Weights of a small GPT-style language model, trained from scratch on English Wikipedia: vocabulary 8192, RMSNorm before each block.
Each number is 50 + 12 x the weight over its row's rms, rounded and kept within 0 to 99. Layers, rows and columns count from 0. The size before them is the row's rms in percent of the matrix's.

# layer 2 MLP up, 192x96, rms 0.0872, rows 145-191, columns 0-95
091:51 55 48 45 59 39 54 51 50 39 58 40 67 56 45 51 48 43 48 55 31 33 62 21 27 69 46 37 33 64 54 60 61 64 42 24 37 25 69 55 53 46 44 51 68 64 55 39 51 50 52 62 54 41 63 55 26 47 28 41 32 50 38 49 74 54 73 63 40 31 44 53 40 46 49 32 42 34 38 49 59 39 68 45 43 40 42 41 58 41 62 53 59 68 63 43
078:49 58 22 58 55 42 51 70 47 45 48 57 64 71 59 52 37 55 58 76 53 37 47 63 58 60 55 52 49 27 57 28 43 32 37 49 44 65 36 44 52 57 67 61 83 41 35 54 38 57 70 53 55 56 68 46 74 50 70 35 55 49 64 44 68 38 33 49 51 66 42 37 52 50 55 49 50 60 27 64 42 55 42 62 48 52 63 68 53 58 55 54 26 47 43 51
120:67 64 54 40 31 38 54 78 64 51 60 50 67 72 65 51 56 57 57 59 43 43 62 29 76 50 66 45 69 52 47 44 45 56 67 52 72 76 49 47 45 45 47 59 43 53 52 53 43 71 57 63 33 49 34 76 46 67 70 46 48 39 71 43 41 56 56 52 62 35 57 48 53 44 44 56 38 42 60 53 37 51 39 40 51 54 52 65 59 37 41 78 51 66 33 60
108:42 51 47 59 51 65 43 47 64 53 43 52 48 53 33 40 37 46 59 56 54 62 29 69 69 59 50 56 53 43 62 43 46 35 56 35 38 46 53 59 34 44 56 46 53 31 60 54 45 58 51 46 57 71 35 95 34 51 67 61 30 39 51 61 27 35 61 55 35 52 70 45 42 42 63 61 43 44 51 48 64 67 39 47 73 50 44 76 50 47 44 64 58 54 29 66
102:46 66 44 55 52 61 25 46 67 56 48 50 33 45 36 40 46 38 57 55 57 49 47 64 61 61 30 39 65 54 42 54 55 33 71 31 37 47 60 66 47 69 66 61 46 54 56 42 68 58 40 67 83 64 41 60 58 43 62 64 27 42 36 54 22 51 64 31 39 60 51 47 76 62 35 55 61 42 42 63 58 44 34 45 50 60 40 48 42 55 47 52 54 35 58 41
056:75 56 34 62 59 50 47 59 31 42 55 98 49 70 53 54 34 26 39 48 52 36 50 63 59 48 46 33 53 60 68 50 29 53 48 59 41 68 64 49 35 31 46 33 72 42 57 52 45 51 34 48 48 57 50 61 43 57 54 47 73 47 62 50 63 49 60 70 61 70 39 45 45 30 64 53 30 51 36 55 53 52 47 52 41 61 51 55 42 61 46 33 45 43 43 52
103:59 49 54 65 41 59 51 57 47 44 57 50 60 39 58 52 68 25 24 52 54 48 25 41 50 62 38 55 43 51 31 58 63 65 66 69 31 51 27 52 47 56 47 53 64 53 38 46 63 66 37 41 50 34 49 33 53 53 64 49 58 65 63 58 59 43 49 36 65 56 60 49 37 59 37 36 78 42 56 27 46 43 55 67 62 43 39 54 18 60 68 38 40 30 46 45
099:84 33 42 62 62 55 26 49 42 45 42 47 45 42 52 47 43 29 39 59 61 48 41 06 58 50 69 38 44 55 35 66 58 54 53 52 44 35 58 48 40 40 62 57 52 41 43 46 61 49 64 57 33 55 71 41 71 64 61 35 60 39 57 56 64 52 57 52 41 46 43 43 45 49 40 48 62 53 52 27 58 60 46 55 42 52 51 47 52 57 29 62 47 38 51 88
123:45 62 50 60 48 38 39 66 56 64 31 51 50 61 41 41 53 53 33 46 53 35 51 64 76 38 64 50 40 35 60 42 47 52 70 49 59 43 60 53 57 52 51 33 64 43 67 45 46 52 60 65 34 53 45 88 40 35 57 49 47 44 69 50 35 63 52 40 67 42 57 50 18 56 31 68 73 30 48 39 51 74 40 44 39 44 57 57 59 54 42 37 47 62 68 50
076:46 52 49 41 51 72 22 42 46 27 66 78 63 76 45 39 66 64 50 71 46 54 54 43 57 51 57 50 39 36 60 48 46 54 64 42 70 44 64 41 51 56 45 55 55 36 57 45 54 55 56 51 59 39 62 38 75 49 48 51 45 43 54 48 43 35 78 61 59 69 55 34 56 60 43 59 33 27 56 43 65 43 58 70 40 50 49 65 28 62 52 76 59 44 44 44
097:56 47 43 74 43 51 42 57 59 39 47 70 36 31 38 62 65 56 65 51 40 23 41 47 52 39 59 17 33 30 65 46 62 44 44 35 38 47 53 70 36 56 43 64 42 53 44 41 51 49 53 59 76 56 21 62 48 37 52 53 42 63 48 42 51 63 41 21 45 52 52 66 22 62 46 53 43 41 48 34 41 67 50 55 46 61 64 57 57 36 52 57 41 50 47 60
105:54 47 50 66 49 53 44 69 58 34 56 57 56 81 48 58 32 59 54 35 49 56 44 64 63 50 36 67 71 52 69 37 62 50 72 37 62 48 55 40 62 46 77 51 45 63 47 73 65 71 34 71 35 53 44 47 59 43 34 42 62 53 50 57 60 67 45 41 56 53 54 65 49 55 54 24 33 50 43 48 50 41 47 63 58 46 76 59 61 58 61 62 66 60 37 63
111:47 51 60 52 60 41 43 53 78 57 42 42 38 57 53 56 44 46 74 54 33 38 36 42 65 49 42 54 45 38 41 68 37 52 34 70 58 61 49 34 47 44 40 42 60 42 49 53 76 57 63 48 75 57 41 65 49 40 60 59 37 56 50 58 40 40 55 52 26 47 74 49 61 53 50 56 38 49 80 35 68 50 41 51 48 70 48 78 52 64 39 52 58 62 78 37
102:64 68 55 32 42 45 40 37 30 39 40 46 30 54 52 45 40 69 48 48 74 67 17 56 30 56 57 34 52 36 49 51 69 50 66 58 57 40 73 33 44 52 60 72 54 46 34 52 47 43 29 23 53 57 54 56 47 30 60 41 39 59 64 51 52 44 45 59 53 64 42 64 36 52 41 38 44 50 51 66 49 27 64 30 58 64 47 47 53 53 38 43 44 45 35 47
106:46 53 51 63 41 41 54 46 51 39 56 34 56 42 54 30 56 58 58 48 43 50 80 71 27 55 44 50 36 64 64 57 57 38 37 30 55 43 42 44 64 41 56 63 49 57 52 61 40 48 24 53 46 26 32 27 44 66 13 44 50 65 54 59 70 55 48 57 56 55 56 63 57 64 48 78 64 75 35 36 55 58 58 47 52 59 59 35 56 47 59 53 53 43 42 53
106:43 56 46 56 60 76 29 72 29 35 51 55 37 42 41 65 59 43 70 47 40 24 48 49 53 55 55 12 63 39 49 51 67 53 34 52 41 47 52 51 54 41 44 43 43 52 59 49 57 61 52 72 43 72 30 46 77 48 50 53 68 63 38 56 34 52 54 54 41 38 31 37 68 56 50 55 45 48 60 68 67 42 58 60 47 60 31 60 38 36 45 65 49 35 46 50
086:47 39 48 62 58 36 50 39 42 36 51 57 44 35 74 47 57 62 54 58 63 49 64 54 47 42 34 36 56 47 68 45 45 50 53 32 51 52 79 44 56 64 52 53 38 44 54 56 52 51 75 57 46 38 42 49 38 36 32 26 57 31 48 85 57 48 43 66 27 21 60 70 57 46 32 35 53 54 30 59 65 39 57 34 67 45 50 57 42 51 50 43 56 46 44 31
109:34 70 54 39 50 43 52 29 56 45 33 53 57 44 51 38 77 41 62 52 54 32 56 62 38 51 61 50 49 55 48 33 50 64 53 54 81 65 41 65 63 49 43 53 57 51 36 59 51 64 43 53 58 79 29 30 37 58 60 47 57 49 63 39 15 55 45 60 42 44 40 61 58 46 35 58 42 32 55 35 49 58 57 41 44 77 34 48 50 49 68 41 47 75 53 50
092:44 70 52 67 70 32 28 20 63 73 51 45 27 17 43 53 45 33 51 41 61 48 54 79 60 34 43 48 61 48 76 27 45 57 43 52 58 41 46 44 39 43 56 59 58 52 58 66 54 41 48 59 54 47 32 46 43 54 58 48 42 72 43 39 33 63 62 52 36 43 51 53 49 39 65 60 41 41 42 40 64 49 42 69 51 62 53 35 42 55 42 43 54 61 51 37
116:72 58 49 41 48 35 48 72 46 74 32 51 37 64 42 47 52 51 60 49 50 60 41 32 39 58 61 63 55 53 62 48 53 50 45 51 52 49 63 56 29 47 52 50 48 41 62 30 70 41 58 43 64 69 37 70 58 39 55 33 39 46 32 38 55 72 49 33 23 31 53 62 54 44 56 38 34 49 52 59 56 62 63 49 58 65 33 58 53 49 33 73 59 59 19 63
070:37 58 67 56 46 63 45 48 42 38 65 41 50 41 34 34 50 62 38 41 53 37 72 45 52 27 42 53 53 64 43 51 61 48 64 41 42 31 54 58 49 59 48 48 70 62 48 49 42 29 38 36 47 30 62 48 53 55 46 17 51 36 50 50 50 42 40 56 72 34 60 65 69 32 66 58 36 57 42 68 56 60 48 43 33 47 44 14 61 50 47 53 64 76 45 53
104:58 66 39 50 62 65 34 55 55 65 53 48 56 37 48 47 64 42 61 49 50 51 31 34 52 43 38 54 47 60 38 57 56 34 77 23 19 34 61 53 57 44 45 61 43 49 57 46 61 37 50 62 80 55 63 71 33 38 62 50 31 15 37 55 23 44 52 31 41 34 54 43 57 52 35 34 49 37 58 47 57 56 36 40 48 52 56 45 55 57 64 55 52 49 54 48
092:45 33 71 69 55 61 56 56 62 61 37 46 53 47 44 57 30 59 43 67 72 29 62 73 45 39 35 64 56 53 75 46 51 59 42 53 37 64 29 61 67 59 32 56 51 57 67 66 73 43 49 63 50 59 18 54 42 60 48 59 49 44 59 58 53 51 52 55 47 41 62 30 45 42 49 61 63 52 37 75 47 60 23 41 49 63 44 60 51 45 52 61 50 67 57 45
080:70 48 43 47 44 33 45 36 57 50 50 63 62 51 78 62 45 53 51 66 57 19 45 36 43 54 62 73 71 46 50 49 43 62 52 79 59 70 41 49 55 35 35 61 41 40 40 46 32 48 39 63 32 69 29 53 63 49 51 43 41 45 64 59 64 43 51 57 37 43 49 34 42 47 29 46 44 63 39 34 36 42 52 40 48 28 59 59 47 52 48 51 68 66 37 69
129:60 68 39 46 46 54 71 59 68 58 41 38 55 43 41 50 44 43 42 50 46 38 83 66 38 65 65 56 57 30 75 42 59 25 59 37 42 40 58 49 57 49 43 41 46 47 50 24 40 42 50 49 46 56 32 70 47 36 49 56 58 51 49 44 42 47 48 37 31 39 51 71 45 50 42 38 68 42 54 51 26 72 49 35 33 43 51 59 75 34 46 37 58 44 33 57
115:49 42 51 62 41 49 56 60 74 26 60 54 56 29 50 54 42 38 69 47 58 35 55 47 61 53 46 45 48 42 23 52 53 25 22 43 49 63 48 56 58 45 42 56 52 49 40 30 73 45 44 34 56 41 44 62 60 60 62 52 49 44 29 61 51 26 51 27 62 49 47 23 44 61 58 43 40 66 62 24 31 58 58 59 69 55 66 52 42 45 45 33 61 57 58 58
108:59 40 58 47 50 48 34 46 58 35 25 72 59 49 61 33 46 49 59 74 75 64 47 38 37 42 51 68 66 47 57 51 41 43 52 61 44 50 51 70 47 69 34 44 62 32 38 41 40 35 45 67 40 58 43 68 37 51 64 33 39 56 47 43 58 36 50 72 57 53 53 55 30 63 67 75 41 46 26 54 59 72 41 64 62 47 59 58 59 46 60 46 45 71 49 47
097:50 35 62 56 64 31 55 48 61 50 65 54 37 55 51 72 69 39 27 50 42 40 50 56 66 49 33 64 66 60 66 47 23 53 42 74 69 64 40 54 43 33 42 59 49 51 32 28 34 41 45 60 75 53 62 41 65 53 54 51 52 49 55 65 41 52 35 52 73 54 19 57 63 56 52 53 56 58 42 46 51 60 71 56 60 47 41 59 46 69 44 50 52 33 60 60
102:48 51 72 41 46 22 55 46 40 60 73 60 55 26 61 34 37 44 67 65 58 36 49 69 49 50 49 25 51 67 24 55 54 45 46 34 66 37 56 37 50 60 63 61 35 73 52 60 48 43 68 46 56 39 37 48 39 41 55 46 66 48 46 69 44 56 48 56 42 53 35 64 38 67 39 25 41 42 31 44 63 46 36 46 48 54 49 32 61 44 49 64 67 60 48 45
103:53 38 51 57 50 44 63 35 51 42 53 48 58 24 52 07 50 51 18 58 33 45 64 62 45 49 37 48 38 49 53 59 66 45 51 60 52 32 23 59 45 57 50 56 49 58 50 48 45 39 36 59 33 48 27 58 45 67 24 42 64 73 37 55 61 54 52 33 61 36 47 50 64 56 53 61 65 54 47 31 58 55 55 71 45 54 56 33 56 43 71 42 56 38 52 50
116:65 67 55 43 51 45 58 39 51 62 64 51 41 56 50 41 54 59 70 56 50 45 49 62 34 48 42 37 56 46 50 61 64 69 57 40 23 37 19 55 63 55 46 58 68 51 33 46 39 59 47 45 78 54 40 27 53 44 44 38 66 54 39 64 32 40 56 54 49 50 42 64 56 55 55 68 57 51 66 41 64 47 47 50 15 50 57 41 57 42 59 49 44 16 33 31
102:59 49 50 24 58 54 25 43 37 46 36 45 35 46 46 46 40 63 33 47 47 51 57 48 27 56 50 46 77 41 51 50 72 42 69 65 48 18 60 46 49 75 45 37 46 48 50 63 37 64 49 41 50 59 53 56 32 43 78 52 43 67 48 60 42 62 44 46 48 43 39 66 32 57 57 60 45 24 49 54 48 48 52 33 58 64 30 47 65 48 38 72 48 59 37 63
097:41 28 41 28 44 36 46 58 43 52 65 62 41 59 59 33 63 59 38 31 51 58 54 30 46 48 65 81 38 53 44 52 60 49 46 36 41 24 44 46 46 47 75 30 60 61 46 39 49 53 24 51 32 47 43 41 58 60 37 55 68 64 57 41 53 62 48 51 56 52 49 43 49 38 43 60 45 28 44 35 48 39 56 74 27 64 46 53 53 41 44 73 36 60 34 43
125:40 44 42 43 26 54 37 46 68 44 29 20 51 41 45 57 66 61 70 42 57 42 75 79 38 57 30 58 49 37 64 37 52 67 41 56 60 64 40 49 58 45 39 64 64 42 17 33 47 43 39 36 46 45 46 40 39 50 47 48 75 52 49 49 58 42 55 56 36 40 30 72 70 58 51 58 46 55 49 45 46 34 51 53 56 53 42 38 54 62 66 41 59 45 46 42
113:48 48 53 46 57 45 38 65 63 73 79 62 48 44 56 48 46 59 59 45 49 31 73 84 32 25 54 54 59 64 56 32 46 55 50 65 49 38 50 38 44 34 59 59 31 43 51 46 60 51 52 48 60 47 63 59 54 54 52 57 63 37 43 70 57 55 40 56 65 61 51 73 69 44 52 44 44 40 33 69 37 23 50 49 38 66 42 63 73 33 53 57 44 62 49 54
058:59 45 53 44 42 69 48 49 66 76 55 26 44 55 65 44 46 50 58 47 49 62 46 40 50 54 55 52 42 56 58 68 71 44 56 70 48 23 65 45 43 15 49 55 75 62 33 43 66 62 43 49 66 51 47 57 61 44 40 47 39 43 45 39 38 57 52 52 54 52 72 53 58 37 69 47 45 47 70 41 52 58 38 56 36 61 34 33 58 56 51 62 88 44 49 61
077:62 53 44 28 36 68 53 57 50 35 54 40 56 27 47 59 65 72 49 39 43 35 36 38 48 49 62 58 58 28 48 70 53 48 57 73 45 66 39 65 61 62 46 66 59 48 53 39 65 47 55 40 37 48 55 26 69 56 73 72 54 45 43 64 32 41 77 58 42 55 57 56 50 55 45 58 69 54 55 58 35 45 48 44 50 43 72 44 39 45 58 52 56 21 52 31
057:31 61 50 34 53 69 46 40 45 56 55 26 42 30 34 56 55 52 55 56 50 56 44 42 48 39 54 63 40 42 59 63 72 43 48 37 46 41 66 47 58 38 43 64 76 61 41 44 40 55 54 44 72 44 35 50 53 30 47 42 44 42 29 42 44 39 30 28 33 40 61 50 52 57 46 67 56 27 77 34 50 46 55 51 43 52 21 60 53 42 46 51 84 60 52 50
072:68 44 16 52 34 41 41 54 62 41 50 42 47 34 61 52 54 40 56 38 56 55 31 50 71 43 67 65 46 47 32 52 64 32 34 37 43 39 45 47 49 39 38 57 47 52 40 31 34 45 58 45 64 37 49 58 44 54 33 12 43 64 49 62 48 46 46 53 42 34 61 34 54 31 55 57 44 43 59 19 49 61 50 67 36 52 57 56 56 48 54 51 71 23 49 60
109:48 53 53 67 47 56 52 42 50 45 59 56 36 63 42 51 44 61 63 53 09 51 36 33 39 44 62 59 57 60 32 76 82 47 63 50 43 36 51 48 17 62 50 33 58 58 49 58 38 37 53 54 52 56 61 39 55 51 46 42 30 48 48 29 52 58 45 50 49 50 70 62 49 60 40 22 44 45 52 40 61 35 55 46 62 42 42 39 58 57 21 68 60 48 55 51
109:53 38 58 29 36 57 38 26 39 46 44 46 43 29 39 27 60 48 58 36 53 46 50 55 57 42 56 44 59 30 50 49 36 28 55 70 61 39 38 49 64 56 28 65 70 35 40 51 36 35 40 54 63 38 24 64 54 38 49 57 49 61 50 32 47 50 52 57 38 55 70 39 28 48 46 73 48 40 35 41 53 53 34 77 40 60 58 41 70 53 47 49 45 61 50 42
095:65 51 36 60 66 50 43 59 53 32 31 62 66 60 44 35 52 27 44 59 59 42 58 65 55 66 59 62 27 46 53 38 58 65 42 36 43 35 43 53 59 50 46 39 47 65 52 52 45 63 56 61 45 51 34 48 61 54 42 54 75 51 56 52 58 60 61 62 55 23 28 58 43 47 47 59 68 58 57 42 68 54 29 43 52 56 33 89 48 36 73 60 45 56 62 67
097:35 38 58 55 61 50 58 18 58 40 39 63 43 55 45 28 60 50 58 55 47 39 59 46 67 48 31 66 63 42 47 54 38 40 57 42 53 42 48 44 49 50 56 55 41 55 50 69 41 33 34 62 33 66 56 74 44 47 60 86 51 69 37 66 38 58 46 61 35 27 64 39 39 58 60 44 36 68 38 35 52 63 37 66 35 51 41 59 39 44 45 44 60 58 33 59
069:44 45 15 50 34 71 53 41 43 45 43 61 51 25 83 39 46 48 46 43 38 58 71 49 50 38 58 46 40 42 49 47 55 44 41 53 61 54 39 71 44 51 38 31 39 45 50 55 17 52 67 53 17 45 33 56 29 67 42 29 35 60 45 45 54 49 65 37 55 64 47 43 51 34 51 50 60 55 48 44 37 48 40 48 48 47 73 63 66 42 49 43 51 50 44 62
081:57 26 07 62 65 67 32 70 53 55 48 64 69 59 49 57 29 32 53 73 53 33 58 38 43 43 68 52 26 34 61 48 51 49 43 41 56 48 51 46 39 52 72 50 44 37 58 52 29 52 65 48 30 61 47 48 72 51 57 37 59 36 50 43 58 47 52 48 57 44 48 53 65 49 43 68 54 42 58 56 33 37 40 44 35 48 46 69 54 43 55 51 39 56 37 58
102:41 38 54 64 59 52 27 34 63 49 34 41 47 27 44 47 72 67 36 47 51 45 33 68 47 57 55 44 36 59 59 46 48 31 65 42 55 26 55 50 53 38 59 52 58 32 69 52 63 48 63 27 57 44 65 52 20 67 57 48 45 52 67 50 44 45 61 48 59 56 75 45 45 54 66 56 53 64 52 59 57 54 54 71 81 58 47 24 59 60 57 66 50 53 52 44
086:44 50 31 59 50 82 27 34 45 47 49 41 49 18 62 54 50 44 46 74 35 64 61 46 57 55 58 45 52 59 66 36 57 54 40 63 37 39 29 62 60 49 61 55 56 44 45 53 54 53 69 37 55 58 51 57 62 62 53 35 27 49 44 13 81 39 58 59 47 46 51 36 48 45 44 61 36 55 52 48 42 60 55 61 41 50 53 36 47 39 51 51 57 25 56 69